config.toml
intermediate_size = 1792
norm_place = "pre"
norm_eps = 1e-05
rope_fraction = 0.5
tie_word_embeddings = false
init = "uniform"
optimizer = "adamw"
learning_rate = 0.00122
beta1 = 0.9
decay_fraction = 1.0
train_tokens = 630800000
Each number is 128 + 24 x the weight over its row's rms, rounded and kept within 0 to 255. Layers, rows and columns count from 0. Numbers have three digits each. The size before them is the row's rms in percent of the matrix's.

# layer 8 attention output (transposed), 448x448, rms 0.041, rows 39-45,103-109,167-173,231-237,295-301,358-365,422-429, columns 112-223
103:126151130141130134136152151121123150170130083141106152141113153143090142173100102142152199126127133158175125159111135084120126135137138115030122147125151102100124152076156132165105143127133128093183127148102116149100173096120157140134138149143139119139175121076137152118120141096140162132162113165113127136141138130088117146098132162133
097:157130162112137140148114074135124130114168146132140134154115151157118135075174133093131129122107115155107154067091158118144123109119149152129101111086092085159125145141110143115117120138110108126115145096151162126133091134132074101079127130136156140088094135107128152103113157108107117161117091085115081160116111117120130181121153133132
100:140124105127120152146115101155155129101141141125133134125114104107163128121162082119150154128068172129117133175156137135135150109139099155044183103099112138145143134104107130174145092116162146140094121116130135093134125123096145154158152147095129129171122140183111131139135160132118118125076148132152109090138157146138133144144112138161
100:151164127162111148130121125101104170105127105143126163171138141174107126135122148108166127126163144111136126141082133105115090151127152185142165146146129118081096123128157124124121108163140124139152152160151129105159154138115137142132147103127128149139154129105150114143110128169106125119150133095109138144106135101122148131145140166113
095:161080139115117125150176102145101134126103159112127091134128130109094113068148130122113104094110097164154136139137152142126133128127083095159082128138081178108156166153160157107103138131116124165102128146137117142103128141112159107179147148142161102101114177082145143137135125098171126126154119112150110154142147137104123183119112127089
098:146117180106133120131143080130157110115144117111157113143078108154172109130160109126119132115113129150092142121116114135174106134146130151246137129156101147146106113112151075094136135097108164146093144128150155113115095130122140120136112109141140125183141108154146069113122148124154110187131167122130149124132117149107131095151134160137
087:139097100122160112158128131076163114129125150099100114159100149076123080114136122132135121108140162147168122129099136106142146164139102122000132104078101074147106113168100100148164099121146104125183112151116146132115156114122133127111129140091109140154171106155095104133076099128136140161149168143120161121147161125104088119142122122158
094:113154138163111141116123172108156172136108087118137104125090164157128093171079156123171193143138127127194073122121100088137130122175164106137125137146164135114150123152162151124090171125107155091171134105155125129124126110149163127127110120119111149137107141122160119104103127103145136104134123143104156148162112132072092106133112125116
088:137136144126127117151110104107133131139141151106079147190134133169144133080104147101112156105077112111126119133100095133122119132109156120010114143111102028136114143112112146127106130134107129139139129148154104100112139140120108091090139109121185128137108124115087133123111107092068137147119115100127121105090143118098120124147122125132
076:113121088112119104147143138114132116127139155165115165155100100100118128099115144128138121152087104137118109161125165124144138083085097133000116146115131121129151141091147122183120093127154093143111128135103142121122087160096088155171098097092138115141143128130113140126106169149150100099083145163174105113133146109126146113136152116162
080:151124140109145117128112140133151141097114102107091130088156099143072131105157160098120110118150087132119154129100103133128086132082122119160106146109131127125143159111157129098165157152162104145123142097089142147126085141122156122179161142129089096122137084148127150154123095148098131154153130125170119129095147108103154124120161162076
080:129114130123159104139140079141112107118152136104119096142098128152150120076158131096166123114088104136117131140122156164170106147152106145220122102109069196142136141132179168118130173112129112140108155144147116092105132138115157142140125112108149148118096169169143117134145146064105111146112108125139076133132099142110107165152118143111
080:169129147108145113224101110080155153120167093120098074095090154148146127156119119110097135165139103111119138147164126119160144146109148159238152083108103132112117192116093144130164139108133116131114137122148128084163110077095120133180131119166163113142162142139136087131128125121137132146101171147131105122104112133099127134141100172134
086:091121109120120136154133157105150107150138114111142098123142117043098106151094103138152149101158189123153086095135204125126149118125105111025118103133115124116165118139137135141172110139141119099150103134173134143102143141146135140106113113088101120129167115152143134141089136186167129132104174126106123133128145135146097116134135103133
127:145142147102117130091121103114179132145088115089095085060152108077109134144132083148122143095148132105120159108136098134152153095138123119133136134107133118132098118118150152126150187150100098156148110136133087137138142157121125146169124140127175138116161120155160128136112159143095091179120153080148134131123123113126099145118149106142
116:071121108124154117160128135121116146168149092144112066162126119147127114159133164152133127138184114108117144147143151172111156150134143153142128115088139140143111129124136098150137149151111155128143185114111153159109105120132126173149141107150165105135119118107131141148163109128125095100141122156113125121146145096117113108139143108134
109:134126129133100097105119131099113094138137154138136101152155158105117144128111146105135132102151149120149110093094112142162145188127139133091129122156126153167121053178130174136086106157118099111119107122135096122115104122126103150144104136126112141116123121127131152119133087113123149128103135129104095132139109130145140108122114112137
101:099127104143126109147135134085126105148135128107125122112119128124120113109108098179125151137144139118100088128144164143132139119110088089067115123104101111094103167143132107136141145114135144148136130155177137097101139063101089142132159120121081113146140164127126141186159170094121105124135144119123103113134125115121102107119125094130
099:120112130114123137101136137063144119143127074130156135095098128131131097156135139129164139135188170111132123132111147097156148129086155116015105142121144116162147115138100106161103126121094144129130143113099124141084127089117128126158176126143124127189127092130140115115095138122122152102137171096139108112141174115183116110097132153135
103:138126110124107090109148136131136094114116109136151136146144115093136136117119152156164118120163118126166107154127108125133123098108112098082109095132147082142132158140136091124117158100124125117112122141130081118149137131117101152132133172139132128120138087112148168141139130136127112170148160141093084101120156117110160115150122120091
117:105123125113090117163118132112100137114101117108194147115121094126094119153138126088163137142165172175119093125130152111135119122143138135121097089112139133170133146125109105104114120113129110123097150110137128119104180108132103093139155104131079122144102068080144150115163164137168151108108120149115130137106100098141152178152099115151
094:118141166083117130160150113122158173111126155136147112152135131087131137144149093132117181139142120128146144130116116106133168130136111126110141179105138093104129120097128126136135153131141087136131103132103116135149174157136087114139130103124172110164154133135153123105124166132102108137130109122116143133120110077102126122088153174155
097:131146142149149129164110127133152133157164095109141125159114136164124095145126154132148144091137157167128141099114117145176184110149102168118119130124137083157120158123112116155151121143111162140115180111118184095140143134132138128134118127103161114121152138136142148148138141149105138102139098141120117144141174120133110130105138122137
102:132096122151167144167129175123151087113152146122134166145178163094139182120127138131100174168100136139096093101101115137148137151129111183088168113148101190127125132121147121138119100167126129117064118112156116134122125128120112173136140140153116121122158112106124097100159156106158148140114139097150103094142076134100148105137129153088
094:123148126157161125132168168165102141142157161129125157152102119122087166103115116149134137181107132136078084124136152134122152132079141101105118106129109085062128142106131105132112151122120131146151110093193101134093111121128099139153154086106102105137107113132128112109132127121077111117150122122157103084139133122104125097151129134109
099:158104112094126103118084113119142137165115139122085116136082127136133097146185166123166124118119108137120134130113093093128157142132150111012123171133087076163136130114098118150127120131136117155130136128132117106111117092141134159166148101104128141118101121073133092123113133095168100133111163141159099131138180151156163177108150089172
100:089140148118172109115148119146127137120137115107117155137089130093126155117095103120128122100168127144167140107102101117163131133137063147179108087145154131134145125129119130082121115114118146138126127112138115142124113114125109127126147117125127146103154114165163135121165128121128084193110178149116110094134091163118092130140133134153
087:085095109138124119142129136149133114126083132123163124112082138079111144093135111147113108122143144126166138190133126135117123144136151135000122094122120100151122144136080111112101102136156137105131109170129092124093132149178132105179147134130101088110116150083098144131127135179137145107181117138119160155131116122165140108141121149156
102:079144145119107157140118140125139116154127122118139125145134173123142166163120111166135184107154090133143127193119117120139163115129104144100162139146182096139126163130115088169115140146105110087158094133101116125110179156133143106180173117187146145151202112116144138148124121116103129113154129161080118154118102080122118157096080174154
098:154151125101123125140099142128182151123151119095133158172078108159122105078101164104148152143127113164116180136116157177163166110126108136165142068123085097155134145172103181151146125096124131163152125132161178099114124120114127109124156099134163119116147162166120138087139161095114138140123114128115125148125136089115113148092175150149
103:156131101145143101166086124069147123121185154141133131130131138105149141099116115088125208171058104134143110162147168129154147149096122127066125106104114102136141130124110137169149110087155100138126123095140127127111127138103104183130143085094142122125163130130118096145148117116128142169062147120124094104157125167094136129123106139120
099:169123109170145151108148131143125162120125119126130136119143122177122152131094112151138123138156126110130120166138128149107152146072124138100113101132125149089132138130097153119125127133179151123121139126170164148097133116138108155109138121109140097100113119103144104141106098123078127107148146103129111122135176103143089088151115143132
104:131103147112113124138078074130153126152086110124111127162092106101136068094158154145160130084075114172149121176115102110101094142127135118056092165130081112110139168139108143127135130124104154150119156134127091121094124133106111125163154122150162123143100164114114143127093103078116154125140183123161149146155193157133152172092127137153
100:117139136118123099123154134128142136109180147134120096127077120093121102132125161123131136078163109152134130116100101116169186105152098122198104106135121131147139118104127098082123113092120159123130142137145122112124129107102133142139115122148146116086110114121147101121145156141070086203162152150124116140143116133093119156134148121140
102:133084098149138126150128128127095156101138106084135102159109130074120118114096127174130080081164176119186149176121144087086157135153103151046147112090120069146126142144111140159134118113149154134102125126123144133126124106148114138132159121113098123118156153157088146143140106161141142121143133150110113154120133126118096167158135142127
103:132138085100124087134130159157102094126124101155173129087151151143089120164144148129126142135066120092141127125144137130091153100130121155114127146134099100117135132117141130087117128148106148166118136105091153151154106144181110134149143091121176130099122092150102135150149088082132128079106092153173115135149126156134144145108112131118
109:125119124110127129111137105126147124142122147105156108079138133101104154137138108153137132149137138123149164186140110125150165141137119125070168145134143079139125149124159136170134155143116105126135096141090053120152124151130138109187147164163166120122166131112134111097136184138119127161121168159172131149098135072150128132075117160133
112:117142147158158092131099130136111167104150070116110088140071119148087103140127136118152136133190154153112165140169166145126158159142106102194109115107140180119126133126122135136164187137105152105149145133130151166112120129116123146138150108159136125130134143143155132139167144174141093128151121130115146151130134104139136124091136130119
101:125159124120177078144111125127148129123153126103165120093148138108105156126163113120153148112133157096132156132119141121132166182106117135091106127118130182121170053160146180101149089140148122081137105129130086103107112152121148106137144139167131111123118154110174133153151134090122147148082155086089077152161131132091133143153120125141
096:131112111133125142144170133110097166120101167137114130120104098129149101130107120177160147148112130119135093129125197126118129107074122139046106128131097121069098147161085135137136129127124156119145164133171172108093143079123094148132123106130120114152100148121134138106078145103112147152137151098074142118115150120157104107123126121146
105:134104118114139125112089126090150133178144100117136166110106094126130119102150104135138103131168166121117150160142130131087120142123118096059126156150160125120148122116122130118113136096093139127100185095124102170074122138097142125134167143116140138129101135101136162129078114157138146089131188111182169114129191171098128120122122128154
117:132143128174095111113150122151166139142103146118153122156133129100158105117122153158138163087153123128128122085105097128132120100148123086111055088133142099179112137098137095100135111120110109114116128133124133113084119132149137142145116132144145117129113089106131122146115136165139081163165150153095124133113136125123128141136163100106
111:098110096092087121174115128120065140161142110097132064171077102134119147118162100145121126148140148143123138141090116093127097128134116158108108105101139095162131148110129101108108145103118118160098113123121121143127143124174117115110155126133102103123104094104156173156122129153130120127151123144131120108102103113093110140136126111103
096:141177106155130101104123181158147129150118082133141132129125139136146156100120137145078169150119134109192110123133121122090131114132123189170137145146153130113144133119137126128127131181153177152130125078105152151172074115122137118131114134127140121114120110163142136150105100106109121090095108111174127152144102124119118125118124117097
098:136161129122137126119120105105179168177105100095164109090137145117099137146098091164141177109127105118142177163144148092136176158148108148061165154122143069162125138109125135168123157142134110118122100116092120150109157103128144137155144167129151160121170130144129139127165165125142103114172118139141111137134139102158099110094161166126
096:137157137118172115106131121156136148107127102135153130180103152169106103104156115124161147117187140155149156102114166160162190130101124109172124152136110121129143132122168111131150107131116164104118133124099139147161060164128092147142177084145143123097099102147176156147161128149119109103127127165110088163133127080092113150098141121154
106:126143118114149122147087134149151111113171137116124162089145160130123111127158120150164165138114153118135144139111108171161183148125116145066150120135107160133120118143130158134107105130143133127145099122155126092125113160128160172138111128105095136141149131142135152146192150122108160165096169148095062090164118112141145142144090128126
102:152124125175148126132167159121101120143111144165137139146127132122120098138144154148115160123128124135103104128111132093125082117095109149067137120119098086099116102141146126162116151141132151143142139149169147100146121093117109133176116083118141148114114158134144109149139108113106119117124106107099091122111132105118175130120156120126
100:159095103101112126138121096101119110145139114151146115085097118114065133134155150107118080120125156124096141155141117103106172164091149125055112176130117145150138146098119189128152126111067121159061149121130125137100124107129153152169158104150144140142123121112128118169125110130122121074134137117167094107155202159134123146107142104116
105:144169141161163106116130097154167087095145135108122136128104108080182124133161136154145128111145129148145135100100099109159115122165139140177077088171132163136117117128134070087116111093159163112096150141138081129140102133126114148125138109152168116139134086124146102137130131115124147166127144151127127110129142176112128112114131113140
104:102105092116128101176150125113110135134138134118140108145095106065110107137142111145152129146144163167137114169137140135110128130131106108024140082076114109162111161156133134117130138084156132156159126148122158123110161119170091116122156118145092133147115098101115104146127109162178177127121171133123155124104108111112131130174086133132
# layer 8 attention value, 64x448, rms 0.0417, rows 39-45, columns 112-223
106:086131146139110102133106147101117106144139118128103124130093144159153108082134111108136141125101140100093130138142147130123128152110099174130142114158113113145090100130076105110090105119175109141133114104127132179135081089141113134152103115116130131099103115158153141152141117130113122140130107154148128100131096166147094123145110102104
103:129126077098127149128106156120113167148126130138149108117151162108157107094116126143137161136139154148121125151111151105084128073113143075144163127146137125142113109135186097175149139081139131099127133118149187151123181136140160103154138093147108158107155144142095119128161129147120114107176175125113133096133134140182132095118096145128
101:139152159156126112119167118148176141135116171141115127143097126111122121135129074115143121129142090121153113121171093157117102143112126113128147131097101143087133109108130122102085091125102120125174144125122179052092153130147114105142147099154122096145160137085146169091111120099131152142139121129078131168068104174146139151077125075110
097:151127169096154140121105112112167055140080121116103136122161109133148111102133126091158165131182121149104097091137102115119155109146128154111129095092161118107121089133079122153117102120071131123059144180082150110128150142164146088147163109115155155115149138119132137130124119126136127139126126162120153125170124140145117123162112114181
099:131109089163125081135173163116126155087116117159109153146128145102172129157136111180172127153133119103113149172098124104126102112102145117141123101149114109146131115114094106102155122145125142161144140115154110141124159118119134126143099096114117152096118157140145127144106116118124131108115163135149142118139069103144130089104128142138
101:125092177096168145090165160106151141110146104119125119076162151118133114140149136092106118105164088105150120148136159087116131112114155155133141098138121151131100148162172142123098128127081148134133138158122140128128151114171121133132109106139150094143119131122155110106140119156116145138185100116164112121094098157118113087091138099129
099:165169147150172114109136145122131135143116101183113167097155166133122124124125115121109147115150125130113132121119125186145170131120159123111097120141157144096129126137084132150088111153096076109118102141156109136141129152159100114116123118133137133106097171105094125185146119136103086084158158126131132102128128148146144116101169151117